python train.py --d_mlp=1024 --activation="swiglu" --tie_embeddings=false --lr_mult_o=4.0 --lr_head=0.00363 --schedule="wsd" --decay_fraction=0.496
Each number is 128 + 24 x the weight over its row's rms, rounded and kept within 0 to 255. Layers, rows and columns count from 0. The size above them is the row's rms in percent of the matrix's.

# layer 9 MLP gate, 1024x384, rms 0.0635, rows 833-857, columns 128-255
size [ 97  95 100  96 103  96  98 100 103 100 104  97  97  99  97  99 107  98  96 104 101  99 102  99  99]
[[142 104  96 126 134  84 113  82 125 144 124 168 153 142 102 134 139  88 110 125 104 112 145 161 113 140  97 110 128 122 124 125 155 101 136 123 156 100 149 129 153 109 136 114 141 133 107 126 103 141 105  82 169 138  80 167 116 158 156 156 113 131 130 122 125  92 140 154 115 137 152 104 108 152 199 142  87  96 139 140 113  96  93 155 140 107 143 141 145  91 128 157  96  88 130 117 149 151 120  55 153 130  94 151 155 126 129 121 123 100 121 123 196 134 122 129 100 132 137 147 114 146 134 156 121 142  91 142]
 [140 112 163  91 128 173 145 141  94 171 137 120 172 121 153  94 142 147  93 112 146 110 178  85 143  86 126 115 136 134 143 110 149  85 143 120 120 163 124 139 131 125 105 126 117 118  77 154 173 110 104 136  69 125 109 142 166 174 154 119 102 159 160 136 134 105 121 131 152 126 111 104 130 176 132 109 103 181 131 128 139 108  81 162 108 129 146 131 131 158 130 104 136 170 152  77  81 158 152 146 121  71 110 101  91 125 135 133 141 170 135 120 142 124 112 169  96 108 106  79  68 121 127 141 118 135 131 112]
 [139 136 118 113  86 107 141 141 107  92 170 170 121  78 135 122 112 174 152 112 143 172 139  92 148 128 140 134 144 140 145 109 144 119 126 147 116 126  96  96  99 119 117 137 170 140 106 119 134 128 113 188 124 145  85 121 139  74 108 150 132 130 100 145 126 136 125  92 164  90 110 183 132 122 131 146 162  96 152 166 178 119 119  76 127 138 153 158 136 125 117 107 112 154 132 163 120 149 112 103 101 151 115 181 192 132 133 130  84 149 168 138 160 159 148 123 125 121 146 153 160 128 101 166 144 127 158 106]
 [ 83  98 122 147 122 137  87 138 139 114 150 143 142 148 116 126 138 108  92 144 138 165 113 101 105 198 146 155 124 117 120 116 114 119  94 134 115 142 147 157 120 137 158 133 144  72 127 125 160 121 120 138 129 113 128 102 111 192 146 145 137 127 103 137 131 110  89 107 154 134  82 114 148 163 152 113 164 120 167 124 171 114 133 112 127 103 150 149 119  90 111 110  75 125 121 185 124 157 142 120 174 114 138 141 123 125 131 155  83 111 133 135 112  98 137 120 102  73 112 128 121 128 139 114 177 121 155 138]
 [133  99 119 125 114  73 125 133 143 132 144 146 156 140 148 130 148 141  96 113 107 121  99 108 131  94 142 138 146 149 113 148  98 161 136 152 111  70 107 160 172 170 135 127 130 102 105 178 135 115 137 135 134 135 103 113 129 113 140  95 115 154 173 171 118 152 109 127 134 128 175 114 171 172 119 123  97 125 129 143  95 104 110 110 121  93 118 118 133 179 114 207 145 141 124 105 107 116 120 123 119 105  97  96 134 173  92 152  98  98 150 111 118 130 148 134 130 133 166 122 167 146 110 135  64  89 112 163]
 [142 102 131 107 101 145 114 144 111 138  97 120 133 117 111 151 149 144 102 149 135 144 131 146 142 133 100 127 138 101 115 112 124 110 115 115 142 118 111  93 172 114 105  95 102 126 161 182 118 140 155 154 150 127 107 133  98  99 139 145 117 113 149 113  82 128  76 150 141 125 145 158 139 151 123 140 136 124 161 159 136 111 138 103 122 183 128 177 111 118 120 181 143 129 133 135 110 140 151  98 166 126 103 138  90 169  98 123 123 116  89  82  90 122 151 126 112 163 160 142 140 125  76 154 110 158 162 130]
 [141 137 135 168 132 124 130 106 134 120 131 134 120 174 108 150 104  94 135 176  99 133 103 146 120 152 122 116 135 137 115 100  92 176 195 153 137 160 172 112 146 123  96 145 165 115 125 151 144 122 103 160 159 136 119 138 116 108 105 110 161 108 121 125 103 143 109 105 118 124 130  99 143 138 179 169 115 130 143 117 111 132 123 170 127 140 157  94 163  86 114 145 121 168 116 139 140 116 125 122 128 103 162 113 146 113  93 149 124 146 140 138 148 104 124 120 105 149 107 151 138 120 106  92 145 135 125 166]
 [159 102 111 125 112 116 128 171 100 124  82 133 151 128 175 126  83 105 103 118  83 141 137 136 146  95  95 105 125 157 148 138 146 117 150 147 106 117 113 137 115 135 108 143 118 149 136 169  99 129 103 135 163 121  70 128  97 140 119 135 116 156 116  97 156 134 133 142 127 103 150 136 129 127 136 107 133 140 135 101  92 103 109 144 136 100 141 156 128 147 126 138 152 128 122  99 122  92 120 107 141 148 136 121  94 103  92 110  83  96 198 104 143 138 120 113 154 132 152 180 146 157 155 153 135 144  78 118]
 [169 131 134 133 150 163 135 131  96 113 128 118 145 162 125 114 150 130  88  98  90 102 151 125 118 100 106 128  92 128 127 144 111 140 132 122 131 193 121 143 156  97 164 123 162  90 138 150  79 124 160 123 160 130 140 165 135  98 140 126 130 105 128 154 123 135 107 122 172 142  77  57 137 134 138 110 125 108 134 114 136  85  72 154  57 163 170 107 120 129 118 143 106 112 126  96 123 128 147 140 140 121 166 156 121 107 108 112 137 107 123 124 146 106  93 154 121 138 105  85  80  99 107 110 200 119 134 103]
 [139 162 174 111 133 117 121  96  90  88 178 129 116 133 159  97 151 121 125 128 131 102 162 120 111 111 115 121 152 116 177 176  97 129 169 151 101 124 130 124 102 140 117 171 168 147  88 199 111  95 164 128 129 109 110 100 110 137 129 117 145 172 160 109 103 144 152 147 146 136 132 122 142 148 138 132 140 139  95 107 100 121 111 185 106  80 121 125 109 130 136 107 159  98 149 109 144  82 129 108  92 153 103 102 142 144 105 123 160  94 134 116 110  69 120 118 130 101 141 145 129 145 139 129 101 114 109 115]
 [132 138 110 131 108 116 127 121 161 176 135 133 130 126 111 157 117 132  98 161 116 149 141 140 133 169 126 124  93 147 114 122 130 103 116 156 123 106 120 116  78 125 144 124 150  87 124  93 146 133 168  71 119 139 122 132  75 145 104 133 150 150 141 117 117 133 104 108 114 112 154 138 125 144 106 139 124  95 145 167 152 114 161 101 103 122 125 155 106 130 167 151 194 156 163 143  97 124 136 131 105 119 175 134 149 102 161 104 138  94 166 104  81 135 105 130 114 173 161 128 110 165 137 119 160 139 139 135]
 [107 158 107 122 137 142 161 124 149  75 136 184 164 111 114 130 147  98 129 132 153 171 122 115 125 117 136 119  90 182 124 138 181 139 115  95 137 118 117 126 110 115 113 172 133 145  98 123 108 113 138 116  86 158 119 155 157 117 114 158  95 152 142  95 106 189 104 115 152 106 124 136 167 126 120 120 157 116  82  94 131 109  89 142 120 165 130 101 110 148 122 108 165  94 164 125  90 123 132 131 106 148 106 136 107 130 130 129 117 134 116 129 140 140 108  90 134 130 182 154 128 155 120 119 101 128 123 103]
 [112 182 125 124 105 122 139 116  94 166 140 143 136 193 103 148 111 137  89 124 113 104 105 148  99 131 162  98 157 139 113 131 128  98 135 153 131 171 136 106  89  97 160 101 142 112 111 137 139 127 107 132 127 146 119 104 143 166 138 123 125 145 111  97 130  93 176 112 106 157 138 127 184  74 108 141 135 166 124 126 117 144 100 164 162 130 169 119 117 114  96 104 168 103  72 101 127 133 132 109  98 142 102  83 112 128 111  99  68  98 169 103 113 153 121 109 136 128 184 134 148 111 137 124 120 142 108 154]
 [169 111 111 131  96 150 115 153 147 122 141 138 108 105 165 109 109 111 127 166  89 118 152 167 169 122 127 112 123  99 145 101 125 143 145 137  87 161 129 116 158 134 159  69 114 141  90 131 167 118 138  78 191 162 167 113 126 111  98 126 107 136 139 145 100  95 164 133 163 135  78 134 114  91  85 120 149 132 115 136 107 130  98 100 152 106 130 102 115 117 151 134 109 112 144 122 153 147  83 105 137 107 177 153 134 140 101 130 132 125 138 104 152 138 145 132  85 132  84 134 135 189 147 128 143 132 153 124]
 [ 98 168  97 176 155 131 135 159 153  77 110  90 119 142 140 119 133  88 126 115 105 160 149 122 106 128  75 119  85 132  88  78 134  83 167  86  74 141 105 112 148 128 135  86 147 149 149 140  78 134 150 107 109 113 151 122 139 132 141 118  93 106 112 154 117 115 151 166  95 142 116 111 143 175 118 132 117 179 118 132 171 152 142 149 117  94  84 131  99 126 135 135 167 111 168 173 104 142 127 129 127 150 146 105 154 164 137 144 128 140 157  88 126  97 165 138 114  94 130 140  93 115 144 123 116  90 136 127]
 [137 132 125 142 125 100 126 165 161 146 123 128  74 115  97  98 146 102 129  73 152 148 131 171 132 114 135 162 114  92 159 166 147 119 152 119 184 120  96 143 119 117 144 110 136 149 112  99 118 166 140 124  83  81 102 108 101 152  97 162  96 127 128 136 116 151 155 143 136 145 145 107 119 143 103 116 142 115 102 137 113 146  99 124 150 130 127 117 134 169 137 141 144 125 152 101 121 116 140 100 150 157 126 106 141  88 176 104 139 109 119 130 131 148 146 129 152 142 126 110 135 149 130 143  92 112  79 138]
 [105 119 141 107 166 144  94 137 131  66 164 145 147 155 154 160  85  91  84 123 123 126 147 144 127 110 128 114 128 115 137 135  77  88 116 131 116 152  98 119 125  89  96  94  79 103 113 144 181 122 125 135 186 147 108 122 113 121 107 178 132 130 171 161  94 145 162 160 128  84 149 149 108 114 122 120 113 108 148 123 139 143 132 157 109 125 130 164 214  98 128 117 137 146 144 140 166 143 117 132  61 156  97 122  96  95 139 140  99 141 149  96  80  63 137  98 119 151 120 122 147 142 115 154 104 158 140 149]
 [106 138 103  89 201 187 123 110 164 138 137 113 147 104 126 118 149 136 139  99  98 149 154 168 129 128 117 124 150 121 140 138 168 156 149 156 129 109  96 143 127 129 127 113 145 153 135 126 147 114 142  99 113 161 174  94 129 110  97 218 117 145 144 134 129  99 140 169 114 127 126  98 153 132 142 117  97 150 160 160 100 102 136 127 143 154 118 150 131 101 127 135 111 160 141 110 150  85 127 150 140 106 107 111 168 143  83 127 122 129  79 140 144 113 154 135 142 154 134 115  79  94 129 100 117 110 150 162]
 [112 165 146 114  92 135 120 127 132  99 166  94 123 135  87 100 133 116 133 176 111 112 123 138 153 133 102  98 131 148  90 133 125 119 108 114 115 110 149 157 127 126  69 182  86  90 132 133  89 173 160 178 133 151 139 140  89 129  89 114 100 149 143  86 105 160 136  94 163 126 173 114 113 172 116 125 109 124 134 113 139 118 158 108 118 119 103 171 121 138 153  93 136 137 109  98 153 125 121 152  99 174 151 119 113  81 103 145 132 181 130 100 112 127 182  78 109  88 114 117 159 119 117 168 124 153 139 143]
 [121 144  89 125 130 120 145 143 134 134  99 125 121 156 133 131 130  85 176 160 149 106 144 118 120 117 145 141 133 139 127 120 152 131 130 129 103 131 159 136 145 139 125 105 122  85 152 154 162 131 113 150 126 179 160 155 120 129  62 118  93 120 164 146  89 166 111 141 128 127 118 148 162  80 145  93 160 152  91 115 109 140 157 185 121 138 123 117 125  87 127 155 149 114 112  98 125 161 142 127  97 124 124 109 148 116 145 110 140 178 120 139 185 115 172 141 127 126 140 117 102 126 144 106 151 117 186 107]
 [111 123 115  70 143  92 136  96 102 114 112 116 114 124 125 105  74 147 127 121 116 109 143 152 138 162 164 112 148 100  89 135 133 118 115 136 173 157 158 111 151 153  95 105 115 135 139 131 134 157 158 122  90  94 112 118 114 160 157 133 116 194 154 115 149 123 129 152 101 163 127 109  96 118 120 107  85 129 205 107 151 143 103  99 144  92 175 112 126 112 106 109 138 112 159  92 132 109 105 152  98 118 113 109 142 138 106 160  79 175 141  99 110 134 172 125 114 142 134 156 147 123 122 151 145 164 172  71]
 [108 132 122 166 125 158 138 143 185 193 189 127 115 110 129 141 110 153 115 113 103 121  76 131 156 138 117  87 106 145 151 139 127 138  80 125 113 114 168 136 119 128 142 123 103 138 104 158 148 129 105 136 109 141 111 133 113 145 145 153  65 127 129  75 130 134 183 151 136 111 105 103 126 145 166 151 111 131 161 106 151 163 110 125 177 130 137 153 105 139 101 140 107 123 154 105 113 152 115  61 145 139 146 118  76 167 129 127 119 129 136 169 119 154 117 114  94 180 161 130 115  92 101 123 125  87 159 115]
 [119 115 111 138 122 114  98 145 129 179 113 156 131  95 139 131 131 119 115 110  97 130 120 109 111 149 124 136 117 181  89  82  76 128 120 119 127 170 154 178 117  99 126 129 152 120 180 176 128 145 110 118 122 115 134 172 118 192 128 163 109  89 122 152 108 140 115  74  70 124 129 159  87  93 186 133 137 137 111 111 107 124 117 128 130 144  99 148  68 121 125 144 123 122 130 136 111 133 126 107 130 115 136 161 100 126 133 122 126 104 128 121 129 116 129 122  84 114 138 139 107 141 100 205  83 117 130 128]
 [143 167 100 127 100 128 100 109 161 120 119 172 154 163 200 141 156 100 149  97  94 147 159 145 104 153  84 148 125 127 114 169 147 153 140 126 115  87 121 120 141 134  98 159 114 113 104  54 146 135 180 146  96 147 104  96  59 111 144 137 137 158 111 140 117 138  96 160 134  95 114  97 121  86 144 124 145 171 128 135 109 114  94 115 133 127 137 127  92 133 160 138 122 125 144 137 121 146 121 138  97 115 129 127 128 141 118 131 107 118 120 102  87 129 128 162 132 143 145 143  95 124 148 136 106 120 109 115]
 [131 144 138 135 131 126 169 104 104 139 133 120 140 157  83 134 149 123 126 119 137 129 138 119 141 135 140  81 169 188 137 118 148  98 170 122 175 116  96 134 166 116 154 135 131 152 123 120 145 121 170 148 105 101 113 120 135 134 111  93 123 123 128 168 117 102  99 136 144 110  89 159 110 118 122 108 128 127 119 112  92 122 132 137 110  98 105 123 139 144 111  87 130 109 108  78 106 154 143 115 150 141 144 162 138 127 133 135 148 139 124 146 123 133  95  92 117 106 148 142 134 101 102  88 143 127 140 149]]